config.toml
num_hidden_layers = 23
hidden_size = 256
num_attention_heads = 8
num_key_value_heads = 8
head_dim = 32
intermediate_size = 1024
vocab_size = 4096
hidden_act = "tanh_gelu"
norm = "layernorm"
norm_place = "pre"
norm_eps = 1e-05
positions = "learned"
qk_norm = false
attn_scale = 0.177
bias = "qkv"
tie_word_embeddings = true
parallel_block = false
init = "normal"
init_std_qkv = 0.0262
init_std_o = 0.00386
init_std_up = 0.0262
init_std_down = 0.00193
optimizer = "muon_variant"
learning_rate = 0.00872
lr_mult_o = 4.0
beta1 = 0.93
lr_head = 0.00588
warmup_steps = 200
schedule = "wsd"
decay_fraction = 0.946
decay_shape = "linear"
final_lr_fraction = 0.0
batch_tokens = [16384, 32768, 49152]
max_seq_len = 256
doc_mask = false
z_loss = 1e-05
train_tokens = 492700000
max_steps = 16671
dataset = "wikipedia_en"
Each number is 500 + 40 x the weight over the matrix's rms, rounded and kept within 0 to 999. Layers, rows and columns count from 0. Numbers have three digits each.

# layer 3 MLP up, 1024x256, rms 0.257, rows 303-330, columns 0-255
421520492552501488548413507505493444483545536549515507547548525492490407524482532509478527492546540493506463521525511459551538452533490504501501465510490438418498555574513456506459507527482497517560486476456547558561489474523493506480501488458423458502553537575501556408494493473550499493517484482512474473491512445512536548515422506534515508471558527468479506527528529463538479499525509447555516505497469494499495531443481540466508461489517459501511513443528494505514474480474497488432499499507545522531452535511511497559491529518551531486492519512466460460539425455422485560493475468556532573451438516441517482525533469461515475446531520482468562460489504525495465513490504545530562542495473571496465482496509512522521441506502526460535488520519505487463416475445518
422505441448555526453514524564423544506461524509469399509458541409473553414505491488579465472425475429511493537507575493485524495435510453482509480497524520531453512534501467564547567517507419489469526488519467524545551472505531508534471531490430519489427471487461550537540535476504542534490459555545450448486470540559540453443471573510423459450543450482446544489438464456468493457489511499480500548527501526571521474485512516537550560511517521488478496514512443495494470524475471522471527490503539512515483403502513450557496482434516497610500521538474507514503568515511542448487427460482489513527481439545550469508484587544477577534594494516560439518556497546471555516461462460480465523524533490420482542481527527504552485506486538457514527497398455553600504514488565
424481487455438499562558533435532492499515500487491500557437460514460470511458544461469448482621528492440483522530536550516466540511528496593454478503498532476481501461528482542459462503487532457577505517526508503526455516458491450473459513532513443480522516555508443501527483412483533512465473501542526520475500481542492463513511521474512540546472512468479527546528459400496481443499481554543510537466552559509460506461565486443514532538503525513510513516488432504493475596502522567514526580508557482456518510473427518468424525555495516506434507418543500426434487481508521528470559465456466594413491499496505531513506485396526551455516376531543487516476469411524521517515498518467500549489536451526566547502514523520481531478485535459588512466534514514500452529555503
484482467538492463497432536497466539527477501441563495511515424453502481540530446503470490522505562440460494501561447555512454464518455475488458473514547484493529522451574510438504398411493460529483507530565557558495470505627562471448481443491490512522489563449459460502573496528503505502492463452540530552554584511448468518424518457502506552476508511493432521551554433485548534537487462486564490511561543508564489501464499517566491486480407507531503458516505496493536532510466551516484481545519492554517436468503511496497485533464466518490544464497486449444477500439441599483550485538471497493504472512565548499539507526522461529549509460501455511549501502496485489466454503499541484616488499565547540498437499456475487506500456444445535497464423517551532491516492545
512530507466438501538536468496490469412514538497472529500458492505470534539526507524476565476491528583466460493500497510445558500448467565571445477517565501480473547455501513469529437486515442495468501543563502491523515454494577547484554509466448488484499509514497550482547493461484551515510488508522470495554447524549465480473559452523516547472482512529499601560490475505522577473447501506462552520481457531471472491514474545481465455485506454529447540493466431402456495482463454520503539519481527459495576547523444488582530548537528478533445609501501521496499484452555477458500567465492527473514524441564472499454507561531501499476455446468471436510433518416545502538550438493425450501552480536468456564495495562475452495502498455536514549505514573531577514493464466
478406532491545459424434471502560496462508494542498477505563534525517491504457457531498553474524486483503488515546578525542486473549516455436503506471476519455467468553569496508494507568473519531420528530454462433516498538518465593520495523545475486483450505496486470428553535535518469509463493472471500569538437495501481491431492451545492473516508445452609481499534494492443534577499547486486463421515556475486536495489530480551485469551509517542510516513447520426545504522541531498539463460522575511474529478469510464538516469483445452479541529452552449541534472557485526511518446469547535487533512487465470553452485482396526472516506475506503490443600557597523437439491473472480508518474465473541488534517485533576462469442545507498589534447460546581450527455476501
509484536435491523576453520538462514503477522467519521496464511489507451429507524507488523484433565441517480506516551499482521607515518533503557431456521551460506526531524470506573530504496479525500387509497470478490475530546406498530517442516484482579462517508490506508441472468458554480519554507523456505472545522500505536561509556471536417510499523515473569477454524463518497482495518485463459470455512543574425568560541448422506467618528540418563469461556462490427466473525484590477536533551601505412542519555442514453532509485467541527515480476479534516493453546468560563448498555559538483519439530514451474439525472530465477498529447513496404543555458558411473478470451406447499495441527509529502527536506510502453519518384503523521540507487498519561474545432488
445517479507383508404518524478476426540531518473472555492531505508566524573488515511457594519448502499547453514533442467495466491529520441493558513510540512479462501454523491416460425543551521481506482528461469512435522508529484503549520504516409624491483493506534424538514439506462507505560454523491465525457527553540446434563570403600463549527587520470531477458475520477445537499458534479495465514501483465506558451486510447522527499566523503480554535515545470563559481521482516488512539583491523412481544541509507579510461504545559505561554474460557494415578483521481550532524488491527608522474523442464488527422441461575446456459525493524560487538491446477479430549492484548448475397470494468463554514561490476472543478507481472547462531482469479441486552446505473
507486495513498456456523463540507513479503485459538497497518476548485519502474478475490544553566475505488466575518498468518528520515462456474527492463464532505432485443518508431502497520462511501559484531458521466500450530492517543559517559465544515525478554439495456526549493501566451478522474483520470514489480415506565482461482512503505527426441472430417459500512552485422570483546452450501540507480536483559498534479467530446472594528474485511434508484508481433480543466498437493558546504527549479545506530595526577580504508538471545424499460470586517550513497479508514536502488558558479476489498467500500555499469476471510367496462496479481486478534484500533506468500517538505551467482530512524455520470445490493569453500482486492531517468552536457485513537499519
459488399509506494470462434489499458531514516485510546453391443489462473526494509499512449572487523510556548490492399545488519495515465563444481543520536566546495530454525527490418469544535480508430480405478463565446549451496479485492490471512486560507554503508474485529452486533559451492489518546581467534512502544479570502480457498496475466399551557452570466499491513467536476520518509548498499529478564607484443541502485532516477464481450506545509479548503451521501562511541513477538519542456493516494505486515455459473458503544505536475457576484481406469457466526474520475521428526532520491483594561475449533486495509520459518482538561435476537595475509509558493567494491437462412464510497500537532510506441516474399522482477536537546509521529524543544516534537482
458502524492474532558556492523447598498534504514452497507558532540547528501531399521490538505466474543467491506475447450486522563585458527442499498462464525531519538471484455479478485524534515493467512503467518458565491499534487530467534568504534474488556441515492453549480497472507521485518543468516474504430499439505444552519494532520450448512522544499553525535444491498561524550485474432509519472511431450547496460545461541474480510539519528507525412436456465488462453584469480503546512503552503491570517486506390415451523508531458508511441440512533496481542513492453473457509542474500493479601554483465467527533460497489503473441449458492503527587498565564457551475494469532499488474487537439525482518471506465507506525468536565550505522553528446455492508506518543
514411464437520493533534502444498530584498500521492448463590525528437507511442472538492546529367475515490487419540511537476457460454503535480602433480479475500477577563519496483533535481570525512544504511546481577544516486473448435545529463498463506465458487524469482526577511458466488519510524499514509478496490501469506533471513528494555496474446504479562513455546461511483506468545523457484517525521500500480480552506516558528479534489422552486524480528477421567433426515463551522530482485475512481459466514471537464537471584456472481477507508421533435507485505492528533542486477532490494511457452474493503531476519449542521485536537507511551548488552561503496520533488492520431555563517437463581552525519535501468474464413496455511531478474472535472550495455532477
488482461482525503470512522480475501454524555460566474526438480451556437493530521490473537517458499544503521443490515571491471462520510469499498427495546494521429486540481523539544568519492436555521517522510438473453437546601491483457498475520514604481495436493516550555478476482490523451482496465531484542496492489543467500471588495540517470504462528599466563456581490488559467495480548471546547397465512453475543547486530489478503520417517430601534535513552480531537470448467497480517580552594482475536507467500466547473480443569477517509553513486511433480512498573548541506519487493484501565536470536487507427451552454511447444489419484493552431492486517509518490475440492486473507494480475429456549458543524485583442533528536477458438533533510453417512507467593542
551564441455474574488484537512540475517487517539524551499563455545478506514521541483585543490549568535476510469507602489528503441438502496505451524455530564493502443505480476543511579566408556604541512450513482575473488551472486496583531470564437550488487462488543455485485506547508538542474518522488528507476535482455443453523554547400472519548539564517512513470521498533582515466545493444499490499525465523436498528457389494497538508550484453453495486561559466449431460446475535432522471515451472553495519493562451517523477437501554490435535488530474515508567454464471488516458506556449480511478487509517519518496420510453476529495473493478487461468496537530476487459481507496511527492471562496445508455531464455457509541447433532444565497464432483474450524476497529
493565488544437464482515507433508564518571503484450453530466538454555434469473506516506477505522460528437576527525471505570482588493451549493521480505552512459527501568463494564501550475439517537543493475491526469467461535475480526504527509456440510536442498539485545475457547519529490531551523531520523499533460469511494439474487483471482482521475515541488492529457476538448470602504495450529457519523400586512477474578465515440516531548502564584565511454548454549542571512556517469460512549520477470482513434518460524547485498436517494458416517546449514497483454470519522509440461506504467526486466504543492521443471435517536470460477528497486518446492482498490462490500538434537515546435454518491526505481490449564538542508482526505478518423455465523526496499506500
435510481552504466532526510454490531449494599531477499643505460510480495445521478546533534543474525508503514470478556483564442409562509465477558498532552464467549540555464455439507462575411421482469600532497503567547484516416500483445423519542445491490512493498524575487496526483508509508553442401473530448473529541435456519504469501528449559502504504487503515558547457478518488538431526511603590511482451508529509484519495503492522495499455452487490471574461464494529546487515534505450545523439511483478516447494475466551494471488552529520511492503494429425510510501528565485498475507445456504476491542470558477441445545529525537505513502476525470558490487439476463546482534505494515451573432496538595506493394485490423439495523436497539583455555544527568456453559494
503520470504419503454504551530493521477473473541519534568465489563459481603499547501416495432498463619428386503554441513487494442496515483491558538467466493430493474455525510439460532519525511507467549565522518547506506561458505533509548508454461493465469522484480502456511482491453502505533527526439487528515476478497518493425484533509469478475484521490506505457515455482497534461538550531536469378526524475522561497481468501479486560481549488517516500493493549476501519550456569448575584538471513476452501522467476538563513535500502501458589494487537479487475516482518545503489493517479570515461534522494525451467517440499387500516549501564530551478517509514546388502504516484538527526535490458431470507459442456550459549586481476527510483503429506505520483499548445
555459539452505479445525478530522480426470461456469487502481496552494486483489521525512495537511447546547454417464535545555434480500551427599522574512506499566471546448532515515469506457464502451554495494485448557542483516480462510459465542504433530479488495503445554471492505504432518493561498471510537562445513508520584461548508552486440535445487571523460511431503532480468573549535470472537575455532404483557485522498534522498502535514449456565496465509503475497401562515482438560488482516540576540513534541518494494497505422504475507553544473485576465571502504538445446411539531528510467497488482512476490477493455546485491508492530461490466492496450538544520555493529508455493521459507482468504516447437541475527425513479476604534530456489450498519574483471528493
413489424557519503501464486506448552533469536467485531529435452497529440561507539516443443525483533539490475446561574510485475561501516490500450488473501448518464548503530510578480441573505508434477559473444578463517504490503500484449396484528518476499471463503458401465533465425530529526518413479449486487475506557447475496486543555418500575527438561507485497469453515486601468473497539466492516535525564452539547498484588542479475548556521455436464514539471486539545481454512505500527580583482460510486453448436495516542487525506501586527527494483541509526482436427503528488554488516473428599485430532542517469585513543454556479483536450468575533491526517450400576497557458416477538485476507493521561548540545452512498537478498477514562515461480479469519498530533489
472493500515508525501487492513517504507488497486499490487491502528487496511497517485502515491506501503507495460468514491512507492475464497498482490492490506496502484478497501495487519495488484518507524511524478512521480476494516481493518519499510510499514488498500518489469497523506512505507476503507489515492525511508497499468484514532490508513503501492499469507500485491516482506516520494511518498510497511490497505492518490494528489499493514488517471494488504485488499502485494526524488508512503486506504490497519500520494517497504503495489514495522493489507486508490513510502481512514508496496490461512490521483505478498508534487512493483523515515495515521504479518497488527478520518493479492498493514495507499476504501496484496486493508514501538500514491496496481
538473411408449429428544512527511502488552479475474540405504506527503510497459491534496524552604544520571472514526497496506473551425569518537487391557438552500539438511439380470477507485571545478596475493491541537576524492518424503456466586472474502546469545543532477550580418508446603440599526488522484602503567483502431490511519424452466494600524571566494505490529497453429476459457573453448491547551481464489501502477537512495509510496543547486477555426444493464519434501527610464555564467535452618415457487531590531488505397485361527471561541565520438472545446478470487612544521477484491458380463546610486540464442495473557454522593488491420553585469430489514507546533557517483476479442457480564450509406537494480472538457514509491560448474501522470516453529465473
491474505482479446499510471520450451498518491539525569588564537506465514400473518546512532394461474519441528473507465475439484490486480530502488513516542506486581510487526496520561447545498515515448557502487539426476500533504505494499492494561441506528490479465530428487494500474482473538551458500482458476490527505502533521477484489529545536532512486593485523531504506492583474520431582478522463496511486506458582517477499491531485486465476513511461529444446524520577529577505511384512517465559427508507443596536471522532536512539507507501501431551448492484537533521473499465584518549497525520424502506576551444514483490503468514463496478497486447549565553437493496556510523520412477519464411530505544549496487490521515475437458435469440487480504510443569406486555518
497563481492494434424508527467469451487544455497495504490459475485470428542507478514511561500408460520478483526463432545437464493436498547468465461540494574484478549483467516548459516495477492424501473471491484524491480509467551512502475525522494512448506467531482538521593542560536481526450461452512477447465550505530519482526420449453492521548533512479564428468515464567471513472581499477478519495550429464620520476467510533522514566543473505521560532475471488547506524513452531473482489535508484558520492443500527525522480449506511540495563576577521506519526494518455527581504464506460500502480500499496462477473506497468492486482482491493562539592431527521512423489487531501440518529505556552524484450564496531535520458529536548471559485456501541446526481465489489
472447527513451480526518542474466485507526450489527508508423450458435488478475463479519504461455558541443423450555521537487529507550532524498455536529481476501434452519546431550428459507519564495498486534476483518519433550494464472413468527524534564463527550515533473546546583501542508501437492549523509466592495518511494504545526497474441513401557505479528522454517489473556466499477524522501502461509478522507531468475482541480485498439492518459464594490513406535543483494463565534507502490492510503447523478439558530513505513528462540499498478487498513497485490515490577557500510438435530530491518503564523530456535486508418578497445468513521514493489542530487511446501486506545497508500523459432511538552575490503489514455547414508487500466546504526554483559471451
448486518474496549492507544504451489482507541458481550536579517515491455489513490541433454523469519521446456489513518555504418439489477454477426480482530459508560471566554480508510497442497498485584477442507568481526516497494523468518536513468510472446514515472580478514475543497456569560568462441512520501495509517545477508530497538495521489525452488507518429440476480474553458426510542536510470555532483492522507493520602516460471436497490469474498561457500558552557498555491535540485485490463489565467471585509484533475529478467513615482529573480523498545470508555521514512495508494463454500474503486529432562406497439519547522454520532456485543537420501494442433478481552428437562525531538511534464522472523503433436483540524477522466485539455406408573562511511491
494512441516412452493479533488541502556462508524502527490493476464513521499506516521504528458438543459493505507503518436505474492517603496493488572523532517505490511512442481436544459419455507432497504518514486527501530479519452512449468560470491529573503561485558500471513545457500504536518520465486579535537533551484471440517521519460504524561435446388514504451488507521543523500565530476449516499442489475482485518513493549482548475476518517493544494526550487486511554521461588464506448523530531545452505480510482503550527594484546539498531450468495492542479535531521498502541488522487533496453462529490507516569497488549507524473454485499477428493457496478520457519520448506537424491471452497542453511497498479509482458485410467468517469484480486545506448512494591
444552521442422558460501491511536506476435554515488479497550591509474482509485467418489581541493452437452550500454479491474515509502541507520460431480477593502482548535530529539555504481525467454518469516534530496482509489502570483516503486539536544437500564518524496517510523478514511495557537542514531549457544464477545472455439506499508510560428493518493459509523460467544490492457476455440494535460539427584531489547458484478474514527526532517431509487512493509437512462497571498496514475458460505478503474520423484527497482485553552518534524446535521543493541499523488507484456466524522495544433528523495513587513549481485532488474416496475444581506500487519521473458457504513490581492488536466461473433510453525554504547443502499578508546463402488468435567453485
556505521530445582499487549490454525436508533478506511497507528484500562496461503487542515510451480603474566482533483468519497498527518553444507427499489493510627527512467403510492492479497501464512542518482543531466455491520567408526424435459501498545457514525433506501550420492541509527530557420479584596415533497543512539523489453462487543586473471528453460527485506479467463470578481502541561519545530498506452471517468534489536522463455530462476434520510461516488483419493556514516450531526512487510464516532576509427474470513453560542422468457516467436437473529537475550527476490494503490531457502541476451487483417474517553539516490413464515510503501482527565518483473482519531573486508457522526517539484575435514518515507486459535455525498566516516480471463550
# layer 3 MLP down (transposed), 1024x256, rms 0.11, rows 303-329, columns 0-255
530513574512492481480566469448513511561513505448554453480516466493519418559475613489512568546525530471539478499428532522500539452482497557591568554461463446549522461455437557496508541473544531469557561500493456485503540412448451508517537461492563557538516472518455467509498485480486532467537500441486461476560474516467470440537565436492505529479411492605580475580487436527465472570471456568517459475538453519458493496475505473493505522573486534487472535483468539509552458486562450504491431499499474470514482558517479507500480478489500478566521441506494468492377565562486548514463517513533427503533474484518518513455515486536520491469431468428481520469492489530529490594506451556476475457513555496485544512446494512558417531504532444514516460528475477460493495470570515
495542586488436431508584509511494505521450549537509367431570508460465459496546473505547574506471395462570505489549485532521456501515480489530462432504441473496502469510483571477518562492445546452500473520478544461462422479529483490554482541498576422454506456510497500509473506546588528551431494527524543524426481455540528465497512456523462520491545483520473595487476439506453495467409506491482453473518531625434491552558516466557455449463471412507520523572445453469473507536518468489493519489473497440513505463535488495519494599481560512442437501503433510638416504568519484476479509526474492559469484470505581477531454524519499494488415511496511478516598458476524518545524529398490480561458496509448467590572441553525550446541534474533505493517474486483516547598561567
506473486448481526504518518451511532543546540493473513505547454567467491433451474530484437524539474463482409554498518550483554543494490549538482456467483537512519583454517491564472561495552539502526525466478575512502519522485450523472432493502576476489569475484438497554560534538521517441501408558481482486494455449479456487491525480490522474492469535452456411532476505498504480431495503492493495527483502458417538486461585549499473507487537508438567589409455526486440505461469463588468456522513578448501495461491446528425460510569498494545525478499509435497459477432465472516460574528443498578557465478598446516494507530477520555581506434489463516501487554440510447437495502531517507490561575410544502488500498557538453546482551519430523538474554621480506489500502488
527519510546497409538439417405428528487575567451452504472509558494512487502495494480488463505453487524511492600511457521580502451561489434482550453566467545396422468518449560472608478476551503538536534533471513569482516482518539499529527465495512467520515559535488487482487483425415516448511476470541448469516493433495464515453565454533553408434510419513551498461491506564438529520463523525466536461476494511451565504540475494431470476470530511508538461523581439496536536463605517557480538486554428538612502473454521516545469536514483466447521480436468566529520575557452516495512491477511419421567538467528424477500580547499520489521515476602508454552454484503523453474504531494501542533456512453476483434483556510514574462586526517422611536463542448467431478452474526
527436473594474511492542491513550532556541503569489464523492481481506455535507518567503526499541501495494481473475573477528507393471500435524533518522553463508518496480499527470576527489606508520547452507432463483477443500566518492499504509488521523473473482455444500478522492442581503479586457505479450447455472547525389517485529516546416509470458496549515502480503522464491425479491573458537519514504512473456489527519465475523530477502471454491534512509523496502506547577506517453495490452511481487460501551545506512515466501487535507505529541483472519490549584475538496499483539510479489530527487481501455545484422513470487411529484539446521400514498475483528562525477495481534462521507467510483515509529540549525526544513477478491442397496495517474491551470503508
470555427511491473530554537549566465527570540527489442517470456442435444546424483465392511476525576537536480518379499553582613454537542516456512498519513459517430525591501549511460364512538543473549423484507510514460435478412514497513494508442508510556540519495487532527445474506481516603454463541518529468454530591534513462456551463501565487524495450500501468493435541561491430543540498467542461543553548576486466412508501498499498501480527537457513474560487474493530529502485524493532509540562543473522565394482519549606435537483508449557445452600490591556398440544515444490478452513515484512496591507481472532475476453534586521476474483468418506516528519472449520546406489413383490583531467482465507467477525526495427489492539589419503414461509509430581506473504531
527575571563546488565435483488482548529554535589474468490473609504506469480536456442421473449498473486559477508557526567435479471480506466486577490483556535497498465515466544531416541491456474541443511423477463505486509526481419543541463569472568465448499508486497510435530502546480459541431508496564485498540545566420517536515573461491478521497498503518469551479418473520431573482503523496548478530552549498474499469439514493447440445535499478574433427528552517544507600507504488519529546498497512609492559455491435486517474506420559508470469525445551480566487456553553484531545469392487552487549492496489532493482468500506451510522493507484510485526565494450527374466411423448510489475487545558550519432489496494516475506517499492511550439550516416435465452542558507
560496445459462517490543558453471445455484499577514475508531474435517559431519505494518528552527496515481475450507520531540498517516548479508487519492487449477561512382469527455493460500570530491434585526529503531450507538471474553550581529503532532448415471552509527527497532404454545479484441526486421529583484528516435483536538399504540552468470472477441456492527559450528523514469484476459415493567545457448499490508458502513518565518465446383493509483548532521530559451525501549501497571550462494453493494540486540533434478480467525448486517502443483463476479458504464429475483483486537447535507516480550508450548441495503522413481540539500532525467428498453478496484439492566462474525470554598526518589582538524492540654537494542445457547517526558485456489513485
495449544477486486595498461450493444498550486503448480496523603508540529527457520472508445497450575519491480490514477550531490551473558472489497423444521459478566488535496518477465464495479532515455474499527523446478532539497559431466487534531493521531600405505537563478499487558473491486491520494445473524444568534531517471440546511499416491505573446523584557551470528508506524528542500445502422433535508483479503521519569478454525436527449497536492526517545509563487520459527529541526418446487454510438439453492468505403518468379489504452510512556508512561497523448502485524483415475535561524542573465532433478547498497415489503484489494504531524514473482603485511541474499490545483505525468520478593454461489539510434437498477500465536489589452542551510555507552497
516478525504541429501507458503480495478520520531472513494488516442572495491459439542520472495491504554488476455467441527540511464490530510421453474432547530472508509520468514427544468526506502480469503418512520508514524517543480495477536484504532486521489543509527477554531528552515483504525506541502471519547511468461521535502522509578487511463513497498501500482490558522485469546471519498457466459523452513491503518602496511510539479475483501533473493515473482542458490481509499549490521502487535516505485541468525534469537478574520515439508460499519518485453491536460469468454465491497578461503539483563492452475500509507506491477500558487482491536465473548514553497473493475483439403442541477513509495483494491482517543513509509517520547502423504486512513529497477
521471527534481515518433504529497486503563492460500494470536570470473526517573446503499481468539452534527496497496503492453446503553460474469460480471531524509529500471526486493531499483503517500512537511491499466462508499532514506474534476493555491481499500540488446486514481507470514580542510528468452483493573422371488522475523485581432434495545490543460552448512499523522571532506532460511504434520482462454507516468461497483496492549597531458513533465496447521480510516450543416529498456518465458491519478528413416486444507525462502532478477438541460503508506501507497501462576510512501531505511535507501581510479486541597504519452473507500522491518461503468503519531503507504457457446512565531543526524501474516439573537488483477519550572466468467482530566458533
495461492436488560414511533409499520542455519489518439506507523527534463491587425516505538602589416506476508505469534500483405523537497472434512494424533556561468529470515539469483444543519538528410474523440505505536515440476510556531478541538549509469661512583526441512529401469530504456508451581517502546550483548528489402459531472419445444491494587559537406513536477466477461443474453505496495499499583504453550547516486530577494479516502512519533459502527540416450453484473428383520539447462472474507502483505569464505456498588511458581515435537511495593547419456528550584515498421574527475551574557455544473462549523498497470523450535484540516483501484388514509537509525507464506511510495525458444463488539521520488541460534459433455488526519509517557455447483517
453544458468505518503513463503461500498502575498509520512484492494513466520476512508534450547438576539489504506496483472562477509491471487454535471530514503498451525527458532493506510446494465493563536541461572469532484502503568512490531472495478497480515480458507440401525498497477544525550487566473518498474524509503478532527532520510506482534521512451515470590501503494519487493501571498458521434492488523483457495507517498470511480459517462511536503490587493505493512499512468474520458459497454493534497487477441486514527493456491510541514480528515468495588542575535461506505509501478518455497574490439497467532502457457524498465494528499499489491506486487517476458547548549514482503488523526493526468552512468436545525529487495504556519447414469477527514451481492
470475513459463513517538442471497532489532487558464486503543485409471584513512508453534481519458525500452467507522531459496577459545470457558482483502478535466479453532521575516464546553531545486598475491544448509444482531509545542528492454484459584568563442512524530536515585470509516466532480439411522470491450505501492473483537532550509492534489487538525548445506501561435536493476565487528484476450559479480498498504482433551533536454550447536535518450493496467483490594471535495492508418562461496492412503527459439487472497512536460534524455468497461481477578479571506419413552535494496527491496501470487461569481501521415471456521507504493420506539516550505541550487466489497486520442508421542536452430468473553479526497482538470555487535460598473543524530474471
558438452521532521515496491500464484536458517558448502495539507520487526470530494454545456471499528474543516533491543566471591482539497471465426519522536466545475559427451501457601543497542472469447515494514481552502517530544475540478487457484449484450459526478469488526525464485555495495529520506438549489504441524452491484544489481469483506468533416423475419532541548496516563543484532471512534530549562421493497521514517507451533449498460401460532578444366553557447412444483495487542462508488463527537587494513487521454487535588474557551524558450482467508525548535506425528496539566442552445449492505471402532481450573556463497550568535516557542470565492454483517549443494505490529467505570459465480425540560447501522428565483553511531476426465528514494573468431483
551536513503417414508554477415557497454503491472501496544509533550466471465505477540531563525558586574534469482514494460543514517517452489516543508570449480460539545481532551413513488498513427492537470564484487471478503424487475450473487594512489519505465410436479545480441486475581515512531513452497557487496513496555526444469494527532411490501485498500508517472468488521598511481508489453502529452464508499428454446590482468458579522463485510579536560564412522500523495528514568504431432494523498566498473465473479426502502567592495503545491488560475443475466520534538509576483480431492524481508437470461501492490416519471519473436512561505614468500536462477538530473461499549463543463521494447547528487525409507523511553453476455530514545494550446459535547477547469
501496413513386491437576553558533432552490499515485510524457411510495480533574603565484554519466558492459489449491507452498422522497494587604561505474436442508500514524472646428550427567544474457444490501510532508432520518479540567489550529400565409488459475465404484446496458595457495577498519534490541494468513525460478479506516506491416480524535398462496513501573535569469576454522469565523464484482497518511600411498507459525486485490497515449514557412453519530511470500522516521513504411507548510517523493524529547443515466418494433461577564528467429424405513575599469455530475614490491503454581497521489409504466505497541447515551583566482534558531517435475516546428516544459569430598519446506465463492461450535418503521537463551533459556519498439445536512545437
577438512463530538533608465501465514484502507550470486488487486504486452511531574535505502495474426574487414485510455563509423470506543515539504493526523469507484532439500508509519570448516577430524471504461509518445444451508473518585525495465515495539528497501480556511526527459477483512543492500460552525529460499510487474538456475500457473525505548569527522477435554414420474499501513560547535476461510483508483499506539479486542523542494497499506432485517478461447525534442532499501528482550475463556501450526434472419520497477480479489515551468481525458494447419557504427493537500512581506488581444445450447555539603479498540503559491482541494482490534510505520487480471478534461609489530560493496517515514501541486529453520529478493504505410453458521550449467505
528483518521456562508516450487520492527496495486465500464495482430544452557482484513442462469481481478507466417477541493514530480510516498517543469541468486505492524494450550483492464546486532499551491476480507448520501490519453491504511493558521518560485454539428457419463492452510550525482456484427506541447510521487482513478572542449459506583509538486541483527444479576562475393534466490504537512538520514523506472443516543523523439497444555445503526514582501526518492487476423463523573549536485497515469437502467496427520513542504454554548538472468540560468438462538506495534493564521511576557521495501511513557545466492546481569572479445515498496492532519398503520536464469484586449507532459483524537461519472533525535504541427446484485457452532453489449494553504
503509505498494515501490495507517511488507493484501492500493490497493509498500512503494499505489496503491494500498514494496494500499485487490502509503499496498496508504490505502499497495509498505494500504496491492498480512499496501504502506502503500505501511504486501486500491507503501507493493496507500500502500505502504501498509502503495498490525507512515510507496503502514501498493502503504490499499499504502491510497500501497497500497507506509499506491500494497494504489493497492501501498497514514508510493509490496507494492504499493505498493499494504494497502496500493483510505505509500485504502493508508498501499488497494507493509509497512496507499497508496514506486494505503496499500503498492491501504506498502495512498495489497509498497498506495500500501507500
519463486495478504510490540519512502479511504494478470506527558545478494514465558450551490467577610494463501503486502540519576489526509497527524502479427530511518457464498482484557549500537466534452481474491502563480491472506457470426518579437437586460514574501511556469506538546454492485533450498509497433496542455560467506511547395506599429526595578507510445519485446492485491501558480486496546491521601547547516423472517476487484440444545474493510508483491573492517538462549498473574561563474461528519530522450536445465529464495427517501459478578530477522403459490455458452535447509482539483510403433523472525485558470472556462496517529443535482528409490525508516536440527460526509506521508515525462533374546496494516462532478488487514478455420479474510562522512502
514510478541475524506498502482459440495536417514522570455539571496534520482520530510550479413584471515492522596531523534547485497476510489476467486489455536571553502505497458503505485549422512493496519503568462483507551544528491533444540475513465518527470472496548537587455468494511465513464510474482467491501519521465445472511472510501452489495500448523479487445440516451534460475526529513506466498495469520441504494472536515483471512488542479483526483518485529536473485507493486534508504473524465572480540411595492522514499568496469513492487473476497495557511505561474505486515567520529470527469492513510495438442519563426476450500521544535463513440468575478508517506527499595514518438529495462472474480531431474565395513487542484491463506472518482502482492544524499
515503456495574459526500562480500491505500432449500507499425454491429533569466509478455511526453479504495518380505485480536575421535530507483422483458495424542529537487513452566497456442484448556536460479418539533476538443492465410478592511546520565518554463561527560570555533513525487527448497528496469574472544421441539443535559479538536481530533474543539441409514536527444503511503426518416449461568581469511514522404498500506496552476581522453549507404481540535544504448522539488499560565595425509487499586435546485498515465505459542531465535519566382562506568544495464443431483429481537518486523575418520458483451521492485494472476578466510506571497503520593409554398499568495486480473519516619441491446510511554417435491483499502448520578567516457483570419524529
514514510552443439409506489496548524504523580525503502391442498536504508541537420510537474537442499406526446531510610554512493478544498560484458481493514406459463492507509562538472466489484467476513399448424456486432495464538519483484531512535494525504544500516488513520568482482529525485501492520500425494595475421530504500447535506513515518495484430428515518519486490533530443524482489496425538514468516495482526499535527457454527585510472492472449437495504566463478500528521476478465492497443513477526511543506532511526494561448527535499516516530487543518521478513563501507446490564508511475516475569524455540496605460467429413497481507517492495493555591513560475491523522507488520534528500503483529450481560490456600531525475437514471494495521482452452459542452574
560444499520541438525573481481423477539456513477500517545502502497467507539468458437491497511436590475533467571444553490490514501502405401565532453499502559563566444460554435486521493448543444545578503547524447501584474512596496447454466532495436498435439496498566563536573480513480481586507470454465433422499487517546477459546430467604459564430528462507475498504545504496492474494546520454445495442515521477504517480469500494467537536473532525563492522445570491559499477531509541466531455487468553530473529534507454463507463444527536442444499539441468516514461509497484470491522516553525522500597525446483513467521520512489443457560503478489479505515539508493413467499534555512483517549478555496456554406517477508515465552543547488473532496488466463487527559543430597
498538537484471440520530519480467514521464456527508501418502522532483520565512518491556477508465470462465560525500508475470496529540530483513463494528470491495531562501469533479539509472491504476478495458513506397523514448540539496544495524507527493511499443466534550538495527474508501508507490457451581486449517510490508473508510483509509568624496467419524528525484488501547502547512520505549483472462462466521437481482532549459469480480529472517530553524515481434482432509541503434472448504555560522575507453465509494493498477528490527468459479415543504542543490541503461443477473424485529498540500557509508518602491486602435521433541524436544467467481488521531527593500525522515466479459447425529468455468511547513488467531537440480514508502512531540503489470442480
510424600540435517502492492471470413510401524491488479511512528456474480561464520475578517520497495545469513477533504536548505542519523437510519446445447449464526492468595529479513505477447515522486509550440565476500529487519538563474493488523538453455522454493480482493487496502514477401549534518514526488513454448461540439459499469479469501482450548553461448527600515506533543543535477514517519517508491481475445453487508523494493443441590465462542506503516556469479502468542448460503566533430550512497454507449429475536488503563505549455515472483447490547493507514550525573467585545471454616529497543509478525545486498492548495494482477519511548512543499451538522467491581475493480524463516488526471510512579523494458480480468524490488469514461486479485501520511473